From a checkpoint of a small transformer trained on Wikipedia: tied embeddings.
Each number is 500 + 40 x the weight over its row's rms, rounded and kept within 0 to 999. Layers, rows and columns count from 0. Numbers have three digits each. The size before them is the row's rms in percent of the matrix's.

# layer 3 MLP down, 64x256, rms 0.0969, rows 0-63, columns 192-255
112:542510454447560469500527498522505532482496522477543547472428547473500487445532488528495528507491483518526467518509359555595514514474553478532577430552548441486451436460470493406508480479432481
105:519551574412524507443509452477535499550491460503461505557446514455490500525513510500515411477502555498528471517503518490479493471511475469487516479463469538488522469432472477511497462524457532
096:481453466427529423502558485498460476489512495528514577509540511558448500435466489491494429487467476498482512512513512476564502471502478522447486506484485479484486452506507535522571506506486513
114:509463568525448520442484491530474556464498476466494537503508551520523515487496440493471571569530464511473564442461486471546491522472554471484491566534586534482512581515493487515511524449462481
099:532447495510528474478559529560458494476438466417519492479525545466544416520533472438512521537500514508483485448532438498420489442460548449542454613542460454522450457469534537538554443534462478
095:441499508451469458497466442524501539537480476512413477418475509491568470453449428457435519532457551557483479503469528532521459560516441493517569528457420487477505480472485477515443526463492437
096:530508448469469517541516601477479451498519500454509603518455513531509481484531471500467516480484530556507464495459548487464462579489428510518523537489468497449459517449507546520496492485484462
094:536476546514482483465533358566457483526479532436598447532499485450552494551527498505531414554493532523565480521531505507424517503528480460469419494557499563523435479468587467491532484481514480
094:488496470502482477526478543586496555472568488491513473451490527420504539444467494457453546519484487547514477581489425471509462501503431398498525572485506433552502462555437501459495486538520434
096:550465480477473560535422481453459572566540485499505384472461565494530478559474504595435425435487582414540527474477546475486576511529510493471557436536496576514501525524461490458474523487507588
094:492461481516459492538541501503501487519534476515465508521480582473528583529464482487513488536469479522550492513504448499491512508501530505516514580469499429480556531540479530494525455438560491
103:453560429524535446496515512468535451555531501527405502510455495509465482487466467439490595487520480576466470493518495516455545424546515503506498406491561515539460504485516577423513440458504539
109:519552561510562478521417482521522477582542502483568499531506561483589490570486483493523421537496530498532509466521530463483489507451425451529492462499524589497459580488528431463482486518501557
092:495525478525530548512519532489484459479432483444541481498485537482543466448438513518509471409542527462495523522530528470533569523530452547517458444478513467580384517467508488485477499471520484
090:493488516499487591556483574465500520463482492492441450499516532524454435434436557471496518487512519483454470534466510523394543477527476553607546556420565487538431498562453465511533545468526537
101:546463597458486552471521554348555453429447518448492537552465521482527478485485486510521562430552597481551491549502554520455480408487519536508489467516525507545448576494457396478494513457479513
110:434498475480457503533522533495492529500501497528520497552480491485533513492594447488544487458449483520503490580545471574507521448507509479409527425596501453514525437495492532484506478529525501
096:483486514529404563489487427463440435495507520489488500501495437474519516555516617403560499426537514540540472545527494551470505465550509488569467589496486596563488513460487480448503532538497526
102:554452578544466480529533538593507461510497550558442476568469506540529566493506531571558569481432468506459479525500476501537505524546543516532566463453489483475541560505530482514532464520500461
105:473474544423511473462483569505413541543518525496478438460517545504434463445508475527490475483512512465458525491445459529500521513507503532568541518525452484422501496471463512462561562447475549
106:493434480526485464524517366519517479523429528444547511515451486455566483471493465567496473485516461472517533479527507515527446525433515472498433498503512528527451520510566502504437488515495375
102:490474555475420502507556517485513469560542494470449518532538482461506467447554513504444470496488482538472468575520507521456485543460450494514502516451462601450472452449503450389488552489511501
101:562463561411455514534497590557482482463510536516478442511525480483471440530496469502521502503460419504565500506490457587607512484515540471483432562561523492471516419587505525495463461492528411
091:486483506493513448543537507498477504506508462469565539444530559494477454421477456505438479544435510501487548495501501456544474516463506540491448505510438446484507421407489479534512517524484429
095:563560515507541493504521445438518510546449525494490434484550573406519526510546465516449562584556472536532520479489493466583502500526390499488541395509524453444474579484541511526500500477413518
110:476493431481550557520551480446485552476488478526528468490496549386450493467504511493458516502471540533450497539554491462516514475493510477504416539438527526551471476566441470516492436462494457
098:475547485547476502531487578465530536497546446497499518506443509489471461494499479478497603479542483476484540506490499506477544544492475526438505560530552487468497570565429556488438471479485483
107:507480451468478547471541413484534479483492502476553574518481508518527449510532555480471505512564503487516413495513499498511489460506448509466470480522534539491523516458538482500494497524438401
107:531544524496506487478490472446543470538470536489532449462428517516545501492478474433528502474493479485502512493517466576504495494494531441514420515550526510508555585447505414492496451458475456
101:486451516431445529519485457465580523447460480526465426539451452538537483469560535569524588466428526449522392514490555517435501510472562504567489502490503495500508455594530555539479509424489550
103:496422460513518505538532554516519514521431491484546541515491491588490498435537514405461552520563484465551559536577491558462350448505567521577475560579501450518514462443457486459509556484585490
099:487535453485469492525504483495505514473523495536500493495475500437482462506468440542502526495538483415435459521490524490429470488564495573525514503452481497548475434465513491512493486514584517
091:446451459439485539495523518519535502495498456484496463569546483483468481466444572551481477485473518488482562561494556514508486460510518534552479418603473517437480469501495482508554480523465600
098:485454435496482495476454489495524485531507517435468446498525524521490433554499470434491454448478514420533478453486504535504483480506467477484541477527503528538546459432424482426492573520476385
103:509560509522483464454504590479428459483474419503454480474454432542489525472509424518447559474556483480457504531503479395519530543478428504516515579552436460487474481486549584549504482474552481
091:448465438515461553487484450499548424555488472572423565487453550407457509518418539513474572492474506499487478544521479458504558477561488500530537448478507510496479483559487434505494507491496467
093:526535522500510497489494480522504469521471498410515510501473506486567455483524539427520500426527505501492470525586482530481525494503478492543493422510568453495495433464515532541419474487505534
096:446453499506440461531476497521479527500495470456533496447557465553475512461498525507500481495499509554487515483454466466548544488465585550537519508447467503447513541579513578443525478468479498
098:492558491476464458491540456519505417505469536504479478478522550517563522535509518554543401522477505498440509459507510598518457495449437486540530387546453474498523504500422478578480487474471520
095:536520547502476519500505471526450463545489554507513487472480501423493448517551526499509480572431468442508507489486468620555526400521527470552492545445485456517500471568529549432503484496450476
101:555473525523567532543509405455511565498512465475553483537456506457560548486510514440459490508531566533566515472468506425523478467501576496450570551476476542555467518416444530435590568531499497
098:486479390484465500487486552520513473515497485481492500514463541517478500502483486463506602479513501530476489509520473414457465514461490516516476498541525468487533492521516484499435446530557481
108:460509575476511530445506410542482476512536435562511513530457471511563503507476521474501560414490504492445432540506490484507495502519467533491505457495459535559526444461478448435523494420530492
094:542472557466463494526500425574437501396492502494543474488523500521465479428561486548475415597471523500467470509373474547498445549476519510558554512468576403412484535518470470543548461484406531
097:472484532469461469474539517655559516527463478424563517535483494491547476474515541541495483528488440442523536490482463470484438456490437488464474467533496506504442530521547457517494483529540452
102:477489460492548414487512402524458562539445510504495507497526458504506523487502416509494530415463490454493523484499475533513517528480510497463541486569505460475627494526486486528524415481452503
098:527510479487481493520483504478460464419527458407624422457479438490540490500532501477545480483502530442502441461523540376535452581515533476463469517524479510512474440521496440477443519528501468
108:481562461514516494497480501494529492459515530441434469490495536528459415538455518482458584553463462489503492479521533537483536461491505587519519593497482548501447428486448519519442513520538557
088:478433612574558484494461491576486477436448530483508560557516454511538498531491528475547452452521530474473491468509490409528480518460497557530461496470505517529432470378483475518497518459510465
105:510481451407515543471525501437533496394511514476525520548500484489482512475484519515516541507434499509481508469507482479511443565469502528484441497493506485458562448539519489471510443471491470
100:542388493445516478465471399524472553530504485470540510479510511479406473429505493458486435463431384486496504506470462521507516439458495528525481569492476456471514485545469453488493474485519444
093:469499497480549475436538521552449459506498499547493544520545544481504456478507527504474445492540489479465473467494475421547502499460473462558483408502489479432553509531557548508468494513478495
100:474579489503497519500497465530472534543541516432492512526503544445496494551481507480533477487504544564473515494490498508495508510513466512478503547631524510400592514528455584490532467436436467
114:559438490453467455528448503417492514466510420476579460530485534563497478498523534507498492530493522461483455509471565521509507584489604514478460461521508515481466594474529518515473520529457442
096:479493598460501531506491480441483584490464443566500472516514524601498446509454488531464483509522556447523456475456564444524529587507502519448451469485491524533451469481436484534431489537476531
097:474516556530542470471459557522469528520506474542472479539477511421556456500496536504506475447479510471494444518543532593425526469489570499481488513504480568516517466505566533452452476538490439
108:442419480556510533542459498472445471481540476543472507533477560509459529519543499475523590459467554462516479537528531489459476482532495568500542487511503603489583546474510424487498555436529559
103:457480481505529528484514511492529459524535505437549542518561506502520548471486582491483429513465485537485470541443468497535456491412440444513553483551527495468454484521529488466539471478472454
104:547489538474536490463527413541525507526471461467507468566476507467529531524479492463505598522462479533486459496544505572523452557521486469488500502527546465544493509494477603476540492475449469
099:459447531443514592458508473537519505438483545463498497474512489374497449465467556515482471544476448485477478515510446520518442486454473506549502551497490486529567434469538491459564547432548438
091:437457433503520536506497620495530443458549441556494518496519527448519557468482579480481551437526545544493519517458508436459560532453531584424487512500492617505459493519507492453453435438478588
090:464456590522435457511513461428430547487476497569558474502496546490532501442437481451500481530565477527505504422516542516443471536493581505492530458527578544542448512494507521474474472538517477
102:566584546469528473569523537490465506452467511436520495514488544509510521485491447548526500520506456503463482490495450551525425500563527522521540480522505459506536510623473603449452548503541455
103:487526538569485446480505455486466497523476497475490502570560508460463495552481483560515524489564500441478434471502535506523457483527447514508485495482480514543563547538578483578475513449509498